From a checkpoint of a small transformer trained on Wikipedia: tied embeddings.
Each number is 500 + 50 x the weight over the matrix's rms, rounded and kept within 0 to 999. Layers, rows and columns count from 0. Numbers have three digits each.

# up: layer 10 MLP up, 2560x320, rms 0.156, rows 1492-1561, columns 40-79
# down: layer 10 MLP down (transposed), 2560x320, rms 0.154, rows 1492-1561, columns 40-79
up1492:479505487509393559534507509494504486522540582484496584482481584455494433514417499441487508520563538515558525480547504574
down1492:516522479530468489540509502508515486552529533554452498505510552508466477494419479533484565528520560560527508495539501515
up1493:559562564496551588434502544534409492462506554505495449508461499528474535416483489422552514511524520521498462499608476449
down1493:511480522483545505510426527498449453527488575479555426558534502478516449566460490546533498456526524510467487473444553521
up1494:533494549547454585500516447543526522544659463545553523515395493521424655534477455503543394493513439510526455520522455513
down1494:499440508487516452476540534514567502484497460516488545524464514501442517535519527547508588480594553463405511518472535462
up1495:538503471458501404417532405561560519485501563498548509476492432470514542516454480516505436494481538517487555551459509526
down1495:440503471481477469495462552564520563514405484450467515492469516477531569533467524441539578477489537487430531460459558557
up1496:455548542503514524475468451631484513500451491518541570449401468521515563496536499552525453488529421501509515416511457465
down1496:435568557546511438511486501453475629568481479595534543419507518561459641480476481538533492489515492524494613495569502484
up1497:533508560343471593512558579517480555489596506524521472497544469457586503533487484545461527451509504535543511502466522497
down1497:462525453508531466468511591491556636533471473507584564489508494616481563445500417545442468474572494466513597542462480445
up1498:523494453459440486431398491519515544474492510483522530559380439471558531539537428448465628421490504551461483516516568458
down1498:551467438545483456462469418510490460559377503584395495608456454509448551458423529475624517502442585427501481490516465533
up1499:446478465473481388469465611486517417510505597532528542521463600436436510498460515568472497523639496441513359479588445512
down1499:510552518498503598538460530566482499565523560566611420421609503530581509487524396475532470571463556543463454537546455567
up1500:560479541503403455422462416590614532514542518517435497548462457417442582532454578551437471289468439461527455539492589508
down1500:588574570495487527508533535517505518488524436475545500445583529586496530531530548561507537544526538471545511527593501447
up1501:530483501458442604517483507478540446485553372483485495482567507510531607454580391458494411525526462374486449489407566502
down1501:472494487537543505435585459414503422547520525462472482526487535469503552419566455471438468527592507411516659485426502458
up1502:599511391561518494592518542422352584455571464497582493592479509508541536544606491621410532545379549518494501405442501448
down1502:501507419440500512499406430555512555502534355491505429469537501431582463434412529519502438523442525501494535488373504468
up1503:509459506483474536510470513416517515423549596504466447478386427558511538581504534438496506452542538530561517588541523591
down1503:484502546481532466443466504590534606577566484503504543479497560576517490431501524558610437566352476513493468542378427454
up1504:499491578453538452518527518487485490471488581555489492468511517451447462512460485466555464564519475558490484494409523433
down1504:550506467544528488399502497476501498500535495500395535474545400465484513494471558530481466483507395427511565524519480517
up1505:563604646444466505430552494470437503464504479442467529545427467498494434490454415477582498504606565412435429474476477532
down1505:504511498563519506491563501636441571580459598462643486544514526597441504438488469493480566523463508457482471437452549514
up1506:520578502465513438485490441479449498515480492514442502523466428491530421536537417500531375531463592500416524499420519579
down1506:469346534514574522480493518375538472441499546634509523519517527464405554492410530470417484537520542533520461475480443488
up1507:557536504599540563515485481504463497518456498536463516508452526435545464528520569500425409509442416509370371469520521575
down1507:413520525450551489449505505590514473466585526491589535442520503479493563508495527428556538461521539566617492554589507435
up1508:521527470469569553532461488407415468457475514475488546456513446523535522514416542517500527448507508545449420507526517534
down1508:533483465500527551498516537492494546581538535482555479529468555548580510555483492537468575496550550531533489491528397503
up1509:523481442436514450504480593456546586523485508517495414441500452408551512516448582475460610564505469438510370483516496518
down1509:539546486475484487453422489488439462542484410493574444620431507467582434481502438520549590417657500442429482491536482459
up1510:431513490523433631508482536423534490475486495509516383475429430490470509561467473538498447527442473467508487520525482474
down1510:499478474505438555480567433414586546502535519462526592509475562503497472502485451538487587450448493483447439501439473562
up1511:542601522572475605437507577512378406339480549678502455537472532456484459456441571461551554416537431442468491507516522604
down1511:469450590624470534438549570537543506567601515609523565473516499428554541553470472534457531539516487547456405533539471551
up1512:563448533510462538546463463538556470470405456453461507493493431490521455469510555530570444457542455485476436478516427487
down1512:489491475505445561492533444407549509478460461473550566487486450488505456520533475488473514515542552475495420505569513525
up1513:480469491525472524503499452635485454443509508528497521438607522613472512435449524526533451506418583545522549423456410495
down1513:561462589451540527491510523522498493527482494570532545459565566464468542451499471465436531513483549512490596501527592488
up1514:485503459464563508535477467426543500504416554504556496576574460550564396522425457481493499569490490479470483510465464509
down1514:526483592517489541519476501519455517463501444499395502463552526478540439487595532557478521493538499523590455438445534531
up1515:528499512481483589501548420480532498470510539421518469426528506501553459454442457501502552482580532507412442449520513459
down1515:523478534504458508510571530497473450458509577519577616546504572582468594471406472489445477509466537495501564636394530545
up1516:475395445515507449516514530543482491461400457532487542546418501517443499420437517499412599448533450547520435473472482432
down1516:413561503501474499521436439472478570501427522438547452613423603533535492476442525545592530495627483497480495630486566530
up1517:469457430514484558582486533522529543505567498495539456457435534442580536541507486470450411531531508565484549447484541424
down1517:547648513540520592465524469462541514546548512597538451514573501568574543484416362506498542422553575547536578478519588573
up1518:479520426478461504531480474517519512418452510559484499423438477519468529463471456473554529458427540584527509568510503501
down1518:510495447407556624506521430496570473507454420461452452566472481573448554501451449543497475492508567479469549500427487609
up1519:448541480563550408418493502517501449577574509500522569458483500435443469509531477493448471546525567540499457546440536546
down1519:490551504494519587421509574502492538476431518478437488494522519465482525568452435523546567489491543533509550461535448461
up1520:420488534558463590454469489490399522479451484505486506608491503481482520496539488456484469395499462487512541527515535587
down1520:490531517526518603487541544508586433523564443398509618525534537497464449465476546467488514575548432479436463481559478539
up1521:473457524524525486511458520532569561502540537455501443466557471463431572520414455493410513547525514443490414449478466541
down1521:436494534521503546452508458436510451466525466522492506535500449544462434492504502447507475540467413554434522544521510518
up1522:490505600576474568508561543542500531570401534606505481489557461518564626486558521575480444510557502490533499566451525509
down1522:459498461521458453538427523476472451549495580512390527508558448429491449514575570456491422589511513513501447568533482443
up1523:467466512487488416505433608458432552439512433459509550499545499490513384509495478616453511449484414508490494582570537475
down1523:526569582462462422467475539463466508498574532416574502561591472536556409461453470530489574508542488457462526562538478488
up1524:462487468563506565477538544479451436442562507461532542512531543560539432494560532456539538449520525478544509507524496508
down1524:490460501481474446508482525431572450455483507524458539428447458388459393505454505512554500489517511513580507486600515356
up1525:481572611490623492477457422391575514503471511378521447491507483467464465518526487501484450513468470524593508521479504488
down1525:498412527453463534422499482466529470379451501501495564554459406588468479522462547541483438513481508522448565490475460540
up1526:514540358531470482521457560529523441491517512484516468458512377519545553500539535476518499523545524484554431484456578464
down1526:474490466530547463562559447452498494491496521538449426424530549503483428507441524500463514602557475593594517508513449461
up1527:611562509620528518562520549559552475540521556557517436511506517438482573565542426412520466516542546499532501515515464499
down1527:518404482494514460421449539492421436469454431512538511510427494425454466466457446533472561539517446535494485541470489519
up1528:497560578493524532578566522468400467490528417538488534514504536540454432519480533502486459516570503501508546537469529494
down1528:557488536493506574582542496544447473539424409522458508581471496513483474529488412570511518517555578573549611516379551555
up1529:525399474453513390517536534543495524403478485486515514526445522592446478490458545425457571502447506491450518609452431549
down1529:525537550500562545506482429451536487500582511450514470461556448592486620442584437437427397547524501455552499530540508505
up1530:406528429488365554450537444512590404585444486468455518550466437460571389533369427469475426433562457566478480403403495488
down1530:533553522523498424515415401539571533463516443492527465424502502524557492464458554468569426496484504500483465526556508512
up1531:481512488482480558422532515532520454475430552510501419572461503487386526454527478383532520473534398601445485519521504572
down1531:519518481510566508477510510391516552477478441514423511548461527491508456550431549435502390439460540515423498473578529589
up1532:495453473503539551510509461402557579470508524498570559528443465571494401509401560533486431482392604537506453525509438552
down1532:425551461520554479453532493522469552486469483467525449599525483504480534490504590505477487362447488503535497410445477531
up1533:455529495486482499528429495465502525480556450530516518515502426464550458495527486352554447574453453477459436461579528431
down1533:487468496484518484501521512530571482550432451360544418583578497474543505552529431509453558500560538490548576543515490531
up1534:492519498495450449536417422518602597602415462520394512573543557550548585452513491507498491499471531559470500377457483495
down1534:518498486505621463528461484525600527496473522418508516537493434564368475466395449556464468500486541396482607469596493527
up1535:475457539545505559508555573454500555518506522423516516481482398496449399514532442453457448527528435492508512458443441471
down1535:502418466580501520516492401481454505463552536549477470478469530629457505416491545394494511477487488565452522471528480568
up1536:469603467517469528455550475533488466457466520480491490507507446411475475534426505522511398567391463506668472427494492520
down1536:565454512573508570563517527549583584523611502539491422555458499501445449544468447489518510472529495497559521464458483462
up1537:482478510454514529489473373548497490499515518524555459458419491489521574489607491460537535494430492447515530523518470558
down1537:585481433517511494462457618440471525460624560432454495471452544518427454481573461542474596516571488484471432460513488492
up1538:425499611501618562510480496532431494583449504563540556531382502443513535495510548523524502503511508544452485427482517408
down1538:626522473601450553495473536496532470540473457580598471438485529507501494444421461427510517425486547470467508494368511503
up1539:628523429465480429477411486465507471510592528517544424503470516517599489522467548474545533435467498469474462404482604483
down1539:419468422520480517510566556432539455521420458526500540468522468512454551525490499497466394446450549562481532502447383363
up1540:587484472529550466465498401586519541481456467514415504515476440446467431510522478508540416508495462404540494433534448540
down1540:589525558493615632418445536459554462383510546505490528471463513546560561511414463531489519510460465522468533478390495492
up1541:501513426461479443416569467485456519461488520517493450554472550576584506474454552496589560461465478450492429508523524393
down1541:477469505476445541542560471536477560528403525581486499442544513576467561546442498559505504463584524418504510481488531496
up1542:531480545499554480488534507508526486509480547513408589463419438455578482515532513452541521516474561526565482568531597448
down1542:481562488537489466602437533464427543467530559483528500480526339485455438394481551535473538471483530478517433568480479503
up1543:493444582382446574484594547547443433440473548408486579478424552454535489471565468499338560532601490533439523444376432523
down1543:590602542488529477524427543442472547439480480495486564474479481523488491498534366471488496437529375490404584489418637517
up1544:490538515493535459505499454508520444478488466516496453471494486514525434462501503517508473539433485482551473513487515538
down1544:588514448510466544476541477515493528559455518479487471565509456504459456523461459495430487487554500581533548537456521491
up1545:481470466554519540551426392465535499461611474577441426493590425515493506500522455496492565506562586450418497507527575477
down1545:520493498530476545361505551453544520454535452452564519531480510469568450525494458494511530574463505527539475517532451394
up1546:508468472476506449552414449527415513561538423418472533395406496399447507531507496487538486475516485444599482511544494506
down1546:539578453489498532500537447472458443491579568417449487538457487572522507525459441516466511514504473375508526542495421451
up1547:458544519453502555411499540452549597555508560452577568547506463536526493468504500517561524494534518504501415468482533435
down1547:528510515544472439498559449521522449590449480583471486484524521498447555478551470457544425460469427546511546495488558462
up1548:519518449535509463528458473487430424608547429424541506535498496495526521516440505535487437448509545508447389461496631523
down1548:516400401410508565508460410460518441489559570539484410528459473535537519557453615542514532582488568607481588589515467571
up1549:491474474549539461479506486535541470481508517458515425491412557556495472441465459517515513418495533444572565546369508507
down1549:516489476452468488499473486502464501561420480436534481444497551495568559434556462465480451483489378476441471518459460588
up1550:505469517478456534533471426485485510555547500584484511493475596523481438381479414533486468517502511511500458511478486412
down1550:478551525484521549434557577376454522559506513449473464558568476479555525445396526518504507555534494513451563460516551404
up1551:530517504553475521493447496442463407405495544519434465459476423464434496388493528492506532419468513527518538563430496444
down1551:554459457568502526443488536447595549512519441455463390510518546464473472525457416485493419486477531501400480466508547472
up1552:539560425478485501592441398503471496518489488557437460521459544474490593435450544425534492492400419422478448547483557439
down1552:520433453529456503459361392503504527508510494584444507522419463528594529435512491479520391513538484551542408564462547516
up1553:461555474552553463562528486396540518368474531618474384557535481522468454552500523493540444514574551411614490474521565515
down1553:541488509434529440505507356533468504437565465551555468466486609425476481585517537404530466479531434429466480488488551513
up1554:555489535515521481478431478481549478433530480497630527528468484428487446467509542551505393497352474455504528500478503522
down1554:554481470521564516519510540500587578469479551438485516509630434591568552545468552475427554483537479513544469591502488491
up1555:513552453494550593505577498456544560469506533469528524506531494565511538464484472461528527451517483563520429391522512549
down1555:479555554554480500422471512421497465487538375519468516553469401474498490502512455516454425561436527508559558507518498565
up1556:484426505446410451428404534598414511487558506489463512476479546501553495554510529566533548375523528533503524512486527545
down1556:585588572533516417535463565494512555371495493462504521500594486655509516513431487519451571496450459513403518579514504565
up1557:448497479527523503476423527454519446440547444434490588524509472504543551428524517491461576466546425472451479455498493555
down1557:521584522506500546486445437472495498599437467476428452354495546515533463561407516449495570545482426546469541584450558492
up1558:455530529479556533479472489468489466508507447514484580448526474568467517499535540453495443495444521550494521370500540400
down1558:492523561544491451522479412527574498511488457512467574552442476455507484509493497463414505534509458449488490486580456651
up1559:502548488516509617502471507446429542451552540546425535424571541523460476404564438473490519506465532415435567460490465468
down1559:552495534518476522519557632448464486425507446537623493513522507493511434451454372400403406462437545479430539483520502515
up1560:442481555487527511468474440539458508443445452497420478545533557464456493506397496496470516471449500517541481525476491523
down1560:588502558435372540501631468488443576448448395481534474529503554524558372521448481524519480564518544490526548532492441505
up1561:592498515518475465551532546451488519562514570549451470494480461574516529427490433420524479364556546560561458484450538417
down1561:564483537498492545456546520585568481462489503503487456495510509484461650571562504501512420514474564516476402479428429447